Part of a small language model's weights.
Size: 9 layers, width 128, 4 heads of 32, MLP 320 SwiGLU, 1.83M parameters.
Architecture: RMSNorm before each block, rotary positions, no biases in attention or MLP, normalized queries and keys.
Training: a variant of Adam for these matrices, 107M tokens, 5924 steps.
Each number is 200 + 20 x the weight over its row's rms, rounded and kept within 0 to 999. Layers, rows and columns count from 0. The size before them is the row's rms in percent of the matrix's.

# up: layer 3 MLP up, 320x128, rms 0.178, rows 169-186, columns 0-127
# down: layer 3 MLP down (transposed), 320x128, rms 0.177, rows 169-186, columns 0-127
# gate: layer 3 MLP gate, 320x128, rms 0.185, rows 170-187, columns 0-127
up169,109,187,195,193,203,202,218,192,200,224,181,225,185,196,185,207,191,165,178,162,191,230,233,171,200,223,218,171,170,214,189,213,204,241,198,198,147,186,199,188,186,224,222,187,199,163,185,168,190,188,223,208,191,200,202,205,185,215,206,190,229,185,210,215,212,148,181,197,216,187,175,160,195,222,161,176,204,182,205,194,182,235,171,180,196,206,192,189,226,175,174,207,151,224,198,222,202,182,164,213,171,220,195,173,185,197,169,201,193,214,188,179,203,209,200,212,181,180,197,188,205,175,181,215,203,200,207,235,185
down169,108,192,217,206,186,186,224,168,187,243,157,182,212,221,185,164,222,211,190,191,177,182,203,220,152,215,209,230,195,176,154,172,177,192,198,190,186,194,194,171,216,195,212,195,196,228,180,197,210,232,213,185,192,193,266,185,203,175,168,199,188,189,200,176,187,210,211,229,194,181,230,219,215,180,207,215,200,178,207,207,204,241,203,196,153,181,208,210,236,201,221,183,226,214,197,196,178,200,200,209,207,207,216,188,208,254,192,181,200,194,217,173,214,176,227,203,185,194,212,191,206,177,216,197,180,215,221,207,195
gate170,092,188,190,221,227,175,215,218,204,204,194,215,153,211,226,178,181,217,193,184,200,188,187,196,208,210,205,212,181,232,211,214,194,245,195,185,197,190,231,187,209,258,221,189,226,196,223,180,223,202,194,222,227,238,225,200,229,192,176,220,224,146,191,215,187,174,182,232,211,200,215,171,213,220,171,201,190,200,209,218,225,229,187,190,208,203,182,213,179,203,174,160,187,184,208,224,229,216,181,196,192,198,175,221,205,206,197,222,216,206,181,195,183,195,186,194,212,157,215,155,180,192,178,203,204,218,235,212,187
up170,092,187,209,221,181,217,260,197,203,221,208,199,230,223,161,231,184,207,200,211,176,185,200,209,163,193,182,205,208,192,189,225,195,169,177,247,197,214,202,192,203,193,246,207,199,204,221,165,217,208,216,191,174,211,203,203,185,211,208,217,200,183,206,228,187,168,208,180,165,191,212,210,172,186,171,200,215,223,188,199,192,223,149,184,243,215,208,176,195,178,195,209,197,230,218,214,177,197,215,176,156,194,180,175,237,214,180,225,212,165,204,208,216,209,211,213,220,219,223,201,188,198,179,193,167,215,195,214,190
down170,098,192,197,211,198,167,218,201,189,213,172,198,238,202,237,192,232,226,210,230,235,176,187,194,207,192,210,212,219,182,187,215,202,227,199,203,212,201,204,185,231,222,215,195,216,213,188,235,181,199,223,205,230,193,237,188,234,201,214,186,217,192,177,219,194,237,212,207,186,184,211,214,237,208,195,185,177,182,202,187,183,242,185,225,213,176,189,217,220,169,182,181,215,187,192,225,189,204,182,191,199,182,160,225,238,249,191,185,206,209,200,174,220,202,189,203,196,171,203,196,191,249,207,153,184,237,217,218,201
gate171,100,186,216,198,199,206,204,241,198,193,201,198,229,241,186,209,187,179,266,200,203,174,201,218,205,187,226,220,180,206,198,184,191,183,179,172,190,186,181,198,210,162,224,213,206,178,220,190,174,192,193,245,195,178,192,206,227,200,179,204,188,202,225,201,172,232,225,160,206,189,204,208,240,183,211,189,194,203,185,209,193,213,201,172,177,183,209,171,185,214,235,206,209,252,198,194,173,216,199,180,210,210,229,177,186,212,210,208,174,194,182,201,151,168,212,200,202,206,159,194,201,199,181,185,199,166,233,186,215
up171,101,183,227,195,213,158,224,170,178,186,199,200,218,219,199,197,217,175,192,210,201,164,213,203,207,177,186,202,196,203,194,199,188,199,212,170,181,197,148,203,206,213,216,203,179,210,211,175,248,177,212,199,195,202,201,190,220,209,182,208,163,204,220,222,223,191,213,220,180,207,141,173,217,213,227,162,179,195,177,186,190,200,192,223,195,176,189,191,219,189,231,169,166,229,206,233,176,198,208,197,225,207,225,175,187,186,178,158,179,185,219,167,164,208,228,211,185,198,229,212,180,190,217,168,193,219,206,198,209
down171,101,214,198,182,169,212,220,181,206,208,239,242,191,204,193,192,215,189,206,187,195,222,166,182,181,201,173,194,197,208,215,207,185,185,201,193,223,212,216,217,204,176,222,227,220,208,161,200,156,201,193,193,215,200,197,192,168,233,199,177,182,225,213,222,195,220,174,208,242,187,192,203,193,207,204,177,173,188,194,190,233,186,218,221,253,201,199,197,204,193,214,200,213,185,200,188,200,200,201,207,182,236,212,250,207,226,226,218,210,191,209,237,178,152,150,213,206,231,187,163,200,207,198,230,179,184,179,205,223
gate172,101,191,190,213,223,185,194,219,178,182,163,168,186,177,208,168,210,158,198,181,236,188,201,212,205,199,163,210,180,219,199,212,207,165,216,189,206,152,233,179,178,165,169,188,198,200,215,214,214,183,199,230,190,190,217,193,155,153,175,199,187,187,204,211,198,181,205,183,212,170,213,220,196,202,215,208,186,207,207,205,253,192,167,213,183,218,214,227,195,190,195,195,197,192,179,193,198,208,181,174,207,225,191,182,233,228,212,193,203,159,199,200,224,191,164,166,234,186,217,189,194,205,203,183,179,191,213,227,224
up172,099,193,218,188,172,223,212,226,216,217,219,203,206,212,215,193,172,211,212,223,227,194,186,224,239,199,207,207,224,163,189,200,191,206,216,192,165,251,178,212,171,212,196,214,188,188,171,192,210,224,190,209,270,202,211,199,209,192,221,213,200,229,209,185,192,217,209,211,201,235,188,189,230,172,209,186,199,201,186,187,181,201,195,226,198,173,201,195,204,226,226,202,198,211,206,158,206,222,216,216,226,209,205,208,184,193,183,214,202,200,193,232,181,181,210,202,183,217,179,194,230,214,218,275,200,216,233,174,169
down172,100,201,199,190,180,238,202,217,198,172,204,214,204,221,174,203,183,187,192,209,184,191,199,195,221,196,211,200,208,177,205,188,166,194,208,179,187,177,185,187,190,214,225,193,206,198,200,154,186,229,188,199,201,206,197,182,224,220,196,189,192,188,239,181,211,210,199,207,196,232,184,180,223,197,194,190,174,211,176,204,185,226,204,201,126,187,205,201,227,135,195,206,163,175,275,207,243,190,207,199,186,212,208,166,210,169,185,192,205,207,211,194,177,197,224,224,206,218,204,194,204,217,156,201,214,212,196,173,201
gate173,099,215,183,173,214,182,190,198,209,196,168,180,232,175,196,227,182,218,179,232,245,222,199,181,200,196,190,194,210,226,221,193,195,179,200,221,218,201,213,188,196,177,231,198,213,201,257,202,226,207,179,198,225,211,206,224,166,188,189,184,164,208,205,202,182,216,197,227,185,216,211,165,176,183,192,206,196,198,213,196,198,218,187,199,224,175,238,183,197,178,181,183,190,214,217,244,175,169,161,201,204,228,192,214,234,178,233,174,195,200,205,178,198,186,159,177,173,192,222,220,169,231,216,184,181,221,214,201,213
up173,105,188,218,209,168,212,197,177,172,180,219,204,185,192,177,190,185,192,184,191,208,221,203,173,198,220,200,185,208,209,224,209,191,178,207,218,199,203,173,205,170,200,214,204,190,240,234,232,198,222,211,207,198,173,193,228,178,212,211,196,195,217,199,183,172,215,211,222,165,185,236,175,174,198,209,204,170,191,232,209,185,220,196,191,205,219,245,205,182,196,191,179,221,180,235,220,212,236,204,206,210,243,162,219,245,207,239,214,220,176,167,215,208,194,176,192,153,222,194,205,227,233,199,188,201,216,219,217,229
down173,104,205,208,187,195,179,189,202,217,202,201,204,220,183,207,196,193,196,174,209,216,214,234,170,197,217,209,209,205,207,245,203,226,208,198,188,204,192,192,184,201,194,216,231,202,206,204,229,183,175,201,212,215,202,184,210,171,162,223,188,155,183,205,192,185,210,207,232,221,182,186,215,194,216,194,192,224,209,226,243,192,211,197,189,307,207,229,205,141,184,190,185,188,187,201,212,206,171,166,203,218,212,209,236,217,201,210,194,181,206,211,237,179,200,193,184,197,177,205,202,208,207,192,198,196,204,236,211,182
gate174,098,184,244,177,227,218,195,209,203,191,168,209,182,254,197,200,205,197,203,192,176,197,174,217,179,205,207,211,176,194,191,204,204,195,198,198,180,212,204,196,202,216,164,195,224,185,227,146,175,176,229,201,208,217,197,170,165,191,167,181,216,202,178,197,206,221,205,185,199,192,228,219,172,167,196,182,185,208,193,208,221,222,194,172,221,197,206,175,187,190,203,223,205,188,186,211,224,177,220,217,176,188,187,203,209,207,208,133,211,162,229,205,220,188,203,190,177,209,167,189,181,163,197,170,221,183,218,165,214
up174,097,198,204,183,235,178,188,213,213,193,193,198,181,231,175,218,225,215,193,226,252,219,199,183,186,169,153,228,174,165,227,196,174,221,163,178,206,181,200,201,204,206,197,219,195,208,247,184,169,234,193,160,205,234,201,210,181,189,190,172,191,182,196,203,194,182,207,204,207,174,175,251,188,212,226,195,183,182,190,195,205,209,189,196,197,168,203,212,186,202,202,219,203,208,182,221,185,200,194,239,207,206,200,198,183,195,212,182,146,233,219,206,167,219,200,200,216,215,186,231,218,187,200,203,192,208,225,231,195
down174,097,220,217,169,199,201,231,216,239,183,224,176,252,196,193,210,201,211,190,200,228,178,238,207,173,216,169,181,220,215,189,187,202,208,177,237,169,175,209,200,205,194,200,226,204,229,177,202,201,202,205,173,207,183,185,177,208,181,203,190,228,230,177,224,196,160,216,176,191,227,244,167,214,186,186,242,220,209,227,187,217,172,211,217,224,201,201,183,200,190,180,210,199,194,205,187,205,191,166,183,199,174,231,236,221,195,197,158,199,162,217,189,212,168,209,229,203,182,199,192,198,208,216,195,192,217,195,180,196
gate175,093,196,199,205,215,212,204,191,224,174,207,159,202,196,208,211,207,200,207,218,209,228,188,184,204,185,204,183,191,191,227,217,191,197,209,241,190,196,186,177,167,232,179,220,203,217,205,239,225,164,188,203,240,219,203,211,200,226,188,205,220,180,155,191,178,180,241,176,202,194,201,219,222,203,184,220,184,201,214,187,164,219,203,177,199,193,192,226,225,216,224,202,244,230,199,194,196,173,214,204,217,231,203,185,196,193,223,225,214,182,215,156,184,195,194,161,185,223,160,189,191,204,151,176,174,198,225,189,173
up175,090,191,151,162,200,169,201,196,214,194,193,230,202,186,190,191,214,207,187,211,217,205,213,261,199,186,204,210,191,213,198,221,213,228,201,222,219,190,189,203,200,174,202,190,199,179,237,143,188,219,195,187,229,198,200,165,225,204,202,170,211,218,200,221,196,198,207,195,216,185,203,205,190,225,210,191,220,210,168,226,207,198,204,203,185,190,205,196,183,209,197,238,218,198,245,223,210,223,155,193,203,194,202,182,146,197,169,185,162,221,162,222,208,214,216,229,209,204,211,208,252,195,200,217,213,209,188,217,227
down175,096,191,187,185,177,166,173,193,184,214,221,221,175,220,177,217,190,212,175,184,224,199,190,216,203,176,185,239,185,186,182,217,214,220,218,216,215,209,210,200,193,187,221,200,198,215,211,175,181,230,185,197,195,188,166,191,181,187,213,191,163,190,214,229,200,205,184,238,201,184,188,200,203,197,205,200,165,213,173,210,198,206,195,205,117,193,204,202,197,135,222,196,196,167,221,205,240,199,177,216,179,165,203,191,216,197,204,211,170,232,210,223,211,204,234,209,172,180,214,210,224,205,227,205,211,202,211,231,211
gate176,102,204,148,204,203,199,233,216,193,211,207,206,194,216,213,189,195,227,184,226,216,236,202,206,209,190,189,230,230,218,196,206,227,191,195,204,175,172,172,174,253,191,198,200,200,214,210,213,239,209,205,225,196,229,186,195,203,231,155,176,173,173,210,199,195,203,208,221,166,169,195,200,222,180,182,185,191,173,218,203,170,210,181,236,219,193,210,220,209,202,186,166,200,186,225,163,151,200,188,210,176,205,205,211,195,201,180,198,153,203,218,209,210,192,214,198,181,164,213,212,197,189,226,210,218,181,217,240,215
up176,104,210,201,209,196,191,193,204,249,214,221,197,206,229,174,200,186,203,184,200,142,200,223,171,174,205,219,228,199,224,187,181,159,177,193,147,168,201,204,198,220,174,179,227,222,211,203,207,197,181,227,194,176,205,193,209,200,203,173,204,163,215,218,206,164,192,196,205,199,204,174,209,188,197,203,162,208,208,186,255,193,188,170,197,194,207,235,161,217,218,186,227,206,189,199,169,224,182,231,192,219,195,204,211,186,197,185,220,176,198,178,227,205,182,201,188,229,171,206,223,180,186,207,170,186,221,188,174,200
down176,111,212,211,227,181,236,187,204,181,208,224,197,195,211,182,182,214,145,222,174,219,184,194,203,159,182,194,188,209,188,180,190,193,200,214,211,226,159,212,180,165,196,221,190,202,196,209,205,194,210,210,193,226,188,215,214,184,208,217,225,228,185,195,177,219,180,193,196,198,214,183,244,200,212,193,217,210,195,188,176,193,196,225,203,271,215,221,207,214,163,168,218,198,212,166,222,169,209,180,191,195,185,232,194,195,185,211,223,209,201,224,211,215,198,201,195,177,198,209,194,215,196,193,203,189,157,123,192,204
gate177,102,191,197,225,194,195,188,222,180,192,173,225,204,182,189,177,187,218,195,182,179,176,203,192,181,160,200,184,168,212,199,251,216,234,157,190,178,217,191,197,196,206,183,191,184,222,210,150,202,175,201,171,197,196,200,186,217,188,201,212,202,179,205,227,182,229,245,235,162,186,210,171,204,218,222,192,207,209,159,192,203,212,196,165,226,255,221,205,211,193,198,229,216,171,209,208,182,220,188,206,197,209,217,195,194,200,237,205,201,177,214,240,193,205,212,197,200,193,213,238,197,198,169,175,210,198,227,196,223
up177,103,220,184,182,216,156,234,190,212,187,182,206,175,221,231,206,217,184,209,212,184,212,177,160,199,197,169,266,212,202,212,206,203,206,185,182,179,229,203,211,165,186,195,198,218,149,174,182,210,189,204,226,212,199,191,195,167,151,214,209,187,170,241,206,200,201,232,205,230,217,200,215,233,215,172,186,211,217,210,206,194,229,166,190,195,176,210,205,203,184,208,174,176,209,186,211,183,199,223,177,220,220,170,209,206,204,200,209,181,210,192,200,199,206,186,208,221,184,218,186,191,184,186,235,217,172,228,217,172
down177,104,193,233,205,211,193,187,219,230,194,198,237,165,194,208,214,178,198,203,209,208,189,186,231,228,200,210,187,188,193,208,160,236,217,213,184,265,183,207,185,205,200,175,203,194,202,187,243,174,215,206,150,244,181,220,236,218,232,165,197,199,212,180,216,181,173,183,223,215,215,207,181,170,199,195,206,216,216,153,216,189,193,217,162,173,186,189,223,209,204,204,179,203,207,193,199,196,228,200,201,194,206,211,199,161,225,217,185,208,180,213,190,207,178,164,192,212,195,184,205,202,216,209,176,171,177,198,206,210
gate178,109,220,199,203,223,185,215,169,183,222,195,191,178,194,221,232,245,206,166,226,156,202,217,205,225,206,201,188,185,202,177,208,181,183,173,226,230,171,229,192,212,203,203,213,208,198,194,167,226,177,187,202,195,184,204,155,218,224,190,211,186,215,195,194,173,202,196,234,199,188,182,184,237,150,165,193,193,210,225,181,216,190,197,228,202,169,217,202,189,159,163,212,197,188,202,238,217,184,206,197,182,197,199,171,232,171,183,190,213,186,185,160,197,191,201,161,182,188,169,210,186,183,191,188,193,195,195,198,211
up178,103,211,207,197,200,243,199,162,210,206,216,160,179,182,212,218,170,225,201,198,196,195,157,216,202,202,198,181,244,269,187,188,182,197,207,223,185,190,222,174,205,203,203,238,204,229,202,188,208,226,208,209,199,211,214,206,194,188,184,206,235,195,139,178,215,212,215,192,195,234,180,204,195,186,228,191,189,206,226,214,228,186,202,199,200,208,195,203,192,194,198,237,197,209,246,201,181,211,216,188,213,227,191,244,193,220,211,177,166,185,206,220,198,167,223,217,172,177,201,207,215,166,183,187,182,207,199,201,201
down178,104,212,201,226,180,191,214,167,176,171,196,188,189,201,194,215,199,184,197,155,169,224,197,176,168,203,215,209,190,175,201,198,227,213,235,182,198,217,212,183,199,206,214,223,189,191,177,202,196,219,198,176,197,198,177,206,224,225,236,218,206,165,200,243,210,218,224,187,194,183,199,198,216,217,191,208,207,207,178,203,184,178,172,200,241,194,209,204,197,214,212,205,242,198,195,179,243,173,204,192,234,202,231,160,244,192,219,192,227,232,205,208,183,205,219,184,190,251,207,229,180,199,180,154,183,214,224,210,192
gate179,092,191,204,194,208,222,172,206,171,205,173,231,220,200,206,200,171,212,197,187,215,242,226,219,218,211,206,205,135,194,226,186,203,215,217,224,193,179,185,173,203,175,208,223,175,190,179,202,215,190,200,194,216,226,232,205,198,183,199,222,214,201,176,194,198,217,169,188,180,181,160,184,195,189,229,172,185,228,214,223,197,171,195,204,176,220,187,174,216,195,188,201,204,171,217,192,206,193,210,239,178,222,214,181,218,210,228,223,184,170,215,200,228,155,221,191,176,173,218,204,188,183,200,165,243,224,209,216,178
up179,091,199,230,195,181,222,195,224,224,203,171,194,195,215,193,188,176,196,207,188,231,225,197,204,226,205,211,217,184,217,220,198,221,218,233,202,214,188,163,206,201,190,168,223,229,171,190,242,186,221,175,181,226,214,209,205,161,201,231,206,227,213,183,167,213,230,177,216,163,179,206,204,194,218,222,169,196,222,218,163,226,185,188,206,229,238,176,200,213,201,223,188,195,184,214,195,219,172,242,206,194,217,207,198,201,209,189,216,182,193,218,182,217,200,228,204,198,221,211,171,195,175,222,177,230,246,219,218,174
down179,098,194,187,248,211,191,231,238,182,218,183,214,176,189,211,207,190,232,210,185,206,181,198,199,246,219,225,183,166,199,222,224,218,220,220,172,211,186,217,218,211,206,185,219,181,248,210,205,208,205,215,203,234,224,201,196,180,204,166,196,172,200,155,213,224,232,211,217,198,193,204,185,208,169,201,179,192,212,228,191,214,221,203,191,168,224,180,186,220,226,205,209,207,180,152,194,222,216,205,202,189,194,213,167,219,204,192,189,179,233,193,234,214,220,223,218,222,196,196,184,217,215,228,196,206,198,160,212,164
gate180,099,150,210,199,208,232,215,259,206,182,199,200,207,188,177,205,206,175,181,196,175,209,195,196,212,197,184,211,199,181,195,197,214,215,208,212,178,181,199,145,200,178,206,214,213,200,191,184,185,207,193,202,179,204,205,188,182,216,182,186,209,166,271,206,207,173,184,219,164,193,199,192,183,229,199,164,187,206,203,228,165,192,202,193,178,194,184,190,197,194,180,209,178,187,187,200,192,142,178,184,239,209,196,187,215,202,202,205,235,191,208,182,211,148,212,182,220,204,214,205,215,195,240,164,208,225,206,188,219
up180,096,179,204,203,191,222,185,225,236,174,199,219,187,179,195,189,206,194,180,197,183,201,198,192,196,233,167,210,190,194,195,197,201,190,222,188,167,193,185,206,215,190,189,209,182,170,182,201,173,212,209,182,151,205,182,176,236,224,170,198,190,202,241,216,224,183,172,212,173,208,222,185,204,227,190,187,220,204,210,225,187,203,193,243,228,217,206,210,200,225,180,199,173,187,150,213,188,169,177,145,236,206,203,211,189,202,163,175,220,223,202,211,200,199,220,200,210,206,213,184,227,205,262,171,190,194,205,193,208
down180,104,196,176,194,181,229,176,196,219,205,205,206,202,186,229,198,208,181,203,188,213,207,169,198,167,217,204,198,207,231,200,193,215,164,189,182,196,215,186,228,181,214,169,229,227,222,222,192,192,192,198,226,227,186,235,169,220,221,196,215,167,199,186,191,220,191,171,184,217,185,190,187,238,210,198,249,188,189,241,209,240,203,198,240,199,217,196,184,194,200,210,186,190,190,162,195,239,224,186,182,246,201,196,188,201,216,213,208,183,186,220,212,193,241,212,191,180,213,161,207,167,213,213,182,159,207,181,211,171
gate181,094,175,208,241,202,180,146,231,177,212,213,175,207,200,183,191,168,188,230,186,180,229,200,216,238,190,215,236,196,202,165,221,230,185,210,194,216,203,176,192,183,205,225,218,243,186,187,210,193,191,220,175,191,215,218,203,186,195,186,172,182,179,215,192,158,218,217,216,206,195,189,239,199,210,219,223,212,205,212,219,183,203,193,162,160,202,202,201,203,164,232,196,176,202,187,184,217,183,244,237,212,198,178,187,226,191,220,227,192,200,195,209,176,196,177,193,206,237,205,197,177,182,188,200,219,191,199,167,202
up181,094,182,185,182,208,225,222,216,207,195,223,198,201,224,225,234,206,198,194,218,180,166,212,154,208,194,177,200,213,206,198,187,180,212,196,188,197,212,219,196,231,213,181,212,202,229,245,196,186,239,173,188,193,185,203,202,221,210,185,214,215,208,206,202,245,198,178,194,205,186,200,145,182,200,218,240,169,164,176,172,209,179,219,240,207,201,194,177,205,232,193,196,185,188,176,192,189,200,168,170,201,241,202,178,162,224,170,190,208,190,226,165,225,209,190,195,202,220,188,239,207,190,198,165,193,206,216,207,196
down181,090,218,191,202,204,223,228,194,154,197,208,196,225,234,144,197,230,208,195,203,234,210,194,221,201,167,209,193,201,193,253,198,178,190,213,204,227,209,186,176,203,193,189,231,170,196,206,191,220,193,182,190,202,192,199,212,194,223,214,191,188,175,186,191,209,179,201,210,211,175,214,198,195,186,222,184,230,224,201,182,209,204,211,161,153,171,192,178,217,254,222,216,206,205,166,212,231,193,212,192,179,190,181,209,187,208,174,207,209,176,219,204,166,181,221,215,187,188,175,246,212,207,217,181,203,205,246,228,202
gate182,103,206,198,176,203,247,205,194,208,167,201,214,188,199,203,199,185,232,202,184,170,207,207,191,221,194,190,228,165,209,178,174,176,208,162,132,159,188,204,184,205,214,209,190,177,181,189,185,189,196,209,207,198,179,181,210,183,203,181,237,213,215,226,218,162,178,213,244,191,206,203,242,181,190,201,200,204,207,188,223,176,209,216,195,183,201,202,201,216,199,179,169,192,206,217,191,194,186,191,202,147,214,196,244,210,188,225,217,199,165,201,180,193,183,219,212,225,199,199,206,214,190,205,137,208,178,212,211,213
up182,096,203,237,197,213,216,222,187,207,205,208,213,225,190,214,234,235,198,180,183,231,202,201,169,219,223,175,205,203,214,180,170,178,211,191,203,197,188,211,172,207,225,228,183,202,188,241,185,183,184,192,216,222,209,189,207,168,203,203,200,156,200,185,171,229,165,205,190,199,219,218,174,179,199,134,208,212,177,204,197,215,196,192,216,223,183,145,190,207,198,182,157,178,214,210,173,219,174,213,180,186,227,159,212,181,195,200,181,217,190,211,186,215,198,223,200,194,196,219,160,173,199,229,222,199,196,214,201,205
down182,098,159,190,174,183,214,199,215,194,210,227,176,203,179,233,172,256,201,200,174,232,215,189,232,228,190,209,231,191,198,200,145,188,205,194,186,190,198,220,184,214,186,195,186,176,192,188,177,186,189,216,188,191,219,166,201,190,185,191,217,197,218,187,182,213,209,152,196,191,211,173,175,184,180,214,231,216,172,195,207,197,167,197,190,212,202,182,181,192,231,218,162,213,188,168,186,222,177,201,206,212,175,163,258,176,203,225,178,195,216,210,212,222,203,180,208,209,193,200,205,211,189,218,209,182,172,226,214,209
gate183,099,185,176,200,191,236,193,198,224,162,185,204,231,214,184,184,222,219,219,190,171,177,197,202,187,201,176,192,181,212,189,189,199,182,183,161,200,204,192,196,206,199,182,207,210,201,212,225,184,222,194,199,210,194,224,188,177,159,193,175,224,207,218,238,189,181,221,220,226,230,155,239,225,173,189,235,172,205,197,233,204,215,218,155,179,186,204,216,218,182,212,181,161,209,221,194,190,227,218,229,195,225,218,212,234,219,202,204,215,172,190,173,189,211,226,185,183,189,202,216,210,181,203,166,231,163,200,219,205
up183,094,176,211,183,215,192,213,264,183,219,190,191,220,228,225,228,230,220,205,193,231,200,205,196,193,222,203,215,201,216,196,229,202,218,170,211,207,170,223,211,194,246,212,213,201,228,237,184,201,198,207,209,193,199,191,218,216,229,211,177,137,191,198,211,229,173,207,217,199,213,193,228,217,204,190,191,197,166,181,195,198,224,182,203,213,166,202,174,243,217,166,208,210,231,212,229,196,198,191,185,190,185,205,215,195,185,215,182,203,197,191,197,194,209,218,182,209,233,231,202,189,173,168,186,173,246,210,223,210
down183,097,206,198,234,179,193,206,215,200,210,199,216,219,173,217,189,199,194,220,200,225,221,201,190,206,189,191,192,221,223,205,207,202,174,167,224,181,203,219,183,191,187,211,227,184,208,215,197,162,203,206,159,210,152,165,215,175,187,174,202,202,160,216,198,203,176,158,180,168,219,216,217,194,185,199,185,218,204,212,198,233,226,257,213,177,234,204,202,221,184,199,199,206,172,185,149,200,182,197,197,188,205,210,259,193,196,214,187,207,203,187,257,171,184,198,204,206,196,187,192,214,223,198,187,217,186,228,199,226
gate184,114,203,227,210,228,205,207,206,231,194,218,193,147,219,186,164,181,214,184,209,211,222,213,218,240,220,212,180,204,209,215,176,165,188,187,201,211,187,179,213,231,215,192,204,176,189,237,191,142,245,233,181,181,219,189,175,215,187,191,192,202,158,198,167,208,193,207,210,204,221,187,189,218,180,205,209,216,223,180,190,207,190,218,201,196,212,197,227,209,163,188,186,159,203,219,210,210,182,161,227,191,173,218,201,200,190,202,193,200,238,246,168,224,211,208,190,176,175,209,186,200,203,210,184,203,193,179,186,199
up184,118,225,196,203,194,205,186,204,207,198,183,219,169,210,174,164,173,212,179,221,187,177,203,204,193,214,166,214,214,219,219,208,178,174,175,188,191,197,208,187,246,200,176,227,181,177,236,202,165,254,185,199,223,210,175,183,215,172,200,213,189,196,211,188,206,233,215,212,191,244,181,225,209,182,206,213,196,216,178,189,170,183,193,182,188,218,223,217,181,171,201,202,178,188,245,201,251,224,185,207,191,166,218,211,204,188,203,174,181,235,209,175,184,185,217,176,229,181,195,214,200,219,191,180,180,224,196,222,190
down184,115,185,179,196,186,193,198,194,181,190,207,175,227,195,208,230,202,203,225,200,192,218,211,206,172,207,214,199,182,163,182,195,219,234,236,188,194,198,205,191,171,193,222,211,219,226,179,205,221,147,178,206,191,174,204,198,170,224,212,196,216,227,190,208,211,190,183,176,196,189,216,192,177,220,191,200,216,188,204,215,218,233,182,189,259,179,197,186,196,243,211,209,228,211,175,201,139,198,211,182,181,228,192,188,217,218,189,205,206,155,197,245,201,205,173,229,183,220,189,192,194,190,193,216,227,164,240,205,203
gate185,101,173,204,211,194,195,203,193,193,175,179,155,208,197,218,211,215,209,179,201,224,186,191,167,193,200,187,195,252,202,195,192,207,242,202,219,255,201,204,185,221,217,242,178,190,259,205,183,186,180,164,200,189,237,206,226,175,213,198,224,190,203,199,211,193,186,193,184,182,205,162,192,203,207,204,227,217,167,212,170,224,191,188,199,193,221,185,188,228,204,176,184,179,183,225,218,201,210,213,215,209,234,179,208,213,208,217,190,210,172,238,173,212,172,199,205,213,159,207,216,193,208,183,155,207,212,223,216,204
up185,102,191,232,216,195,174,155,197,222,161,171,199,210,176,192,228,196,176,174,223,235,196,189,186,189,219,188,189,224,197,174,214,202,202,201,192,205,237,188,189,203,211,214,216,185,216,199,205,180,181,203,224,214,222,195,211,188,242,214,190,194,195,218,234,201,212,207,157,171,183,197,226,217,185,168,246,186,195,195,150,234,187,206,198,183,198,206,195,190,218,196,193,202,216,224,232,222,208,192,222,213,206,210,223,197,217,225,181,212,163,226,203,231,185,232,217,200,172,245,202,201,193,203,156,193,190,235,192,199
down185,104,191,199,220,188,189,177,202,206,207,183,174,205,212,205,205,195,202,213,216,185,177,191,232,192,172,200,192,196,180,212,205,185,215,214,186,223,214,197,235,204,202,195,198,208,203,199,204,194,169,195,192,208,210,124,194,203,178,194,189,162,194,204,194,205,190,209,169,202,203,182,194,200,171,181,191,246,202,207,215,233,205,201,183,339,184,216,203,195,245,202,186,191,218,186,198,191,193,209,190,202,199,215,196,200,212,185,212,205,194,202,186,214,229,218,198,203,199,206,212,187,207,195,199,212,204,194,210,198
gate186,102,202,204,214,183,220,173,196,221,204,210,198,185,179,156,215,186,215,223,198,202,199,184,180,186,175,211,237,184,187,204,158,192,177,178,186,177,167,196,190,193,198,192,188,191,212,202,208,211,154,173,207,174,175,175,169,157,216,178,208,174,178,208,222,232,170,212,207,186,202,215,206,183,209,208,203,208,196,203,193,149,189,197,232,177,198,201,170,182,216,216,195,200,196,168,217,177,190,219,234,235,192,200,215,222,179,184,206,189,193,231,214,149,168,206,199,233,215,209,214,226,170,228,186,187,179,187,198,227
up186,092,174,173,230,202,203,207,204,202,211,180,189,233,209,180,225,194,193,239,214,194,253,166,199,178,177,173,208,236,156,201,189,219,187,199,202,184,172,201,200,225,205,201,228,178,235,226,187,228,167,196,211,216,174,202,191,174,230,228,221,194,229,177,177,167,224,235,195,188,209,228,162,218,218,177,186,207,194,203,204,190,196,183,239,207,195,206,210,212,186,219,191,222,205,225,188,196,219,193,187,202,210,180,209,176,202,185,226,181,200,215,213,240,191,204,219,202,167,228,192,179,181,183,213,204,195,184,229,170
down186,093,222,222,202,183,196,190,236,191,216,191,203,204,241,152,174,224,209,203,179,201,164,254,206,205,217,205,199,190,195,192,193,191,258,198,225,185,211,213,213,149,209,203,192,186,206,214,245,192,190,241,188,211,193,204,245,218,175,204,209,211,225,202,171,186,227,198,196,221,215,181,210,211,206,165,200,202,166,211,198,200,192,194,175,222,188,221,217,172,223,176,194,203,225,183,192,244,213,231,210,236,216,193,220,182,207,199,209,199,230,233,209,199,193,196,195,219,186,214,176,178,201,192,191,198,201,190,172,215
gate187,092,200,211,197,175,176,210,233,178,221,183,196,171,193,201,209,159,160,182,190,202,214,189,184,204,211,172,198,217,184,215,182,217,209,213,218,199,183,187,190,173,242,219,154,203,197,211,197,173,191,188,189,210,252,199,194,193,181,231,182,186,197,183,195,200,158,202,187,181,202,198,192,186,218,190,185,182,188,144,183,192,215,223,178,188,249,200,207,192,193,192,158,204,203,217,210,211,201,201,184,172,198,189,232,190,146,202,226,250,203,193,193,211,187,190,207,213,172,233,212,201,185,189,173,216,174,210,187,224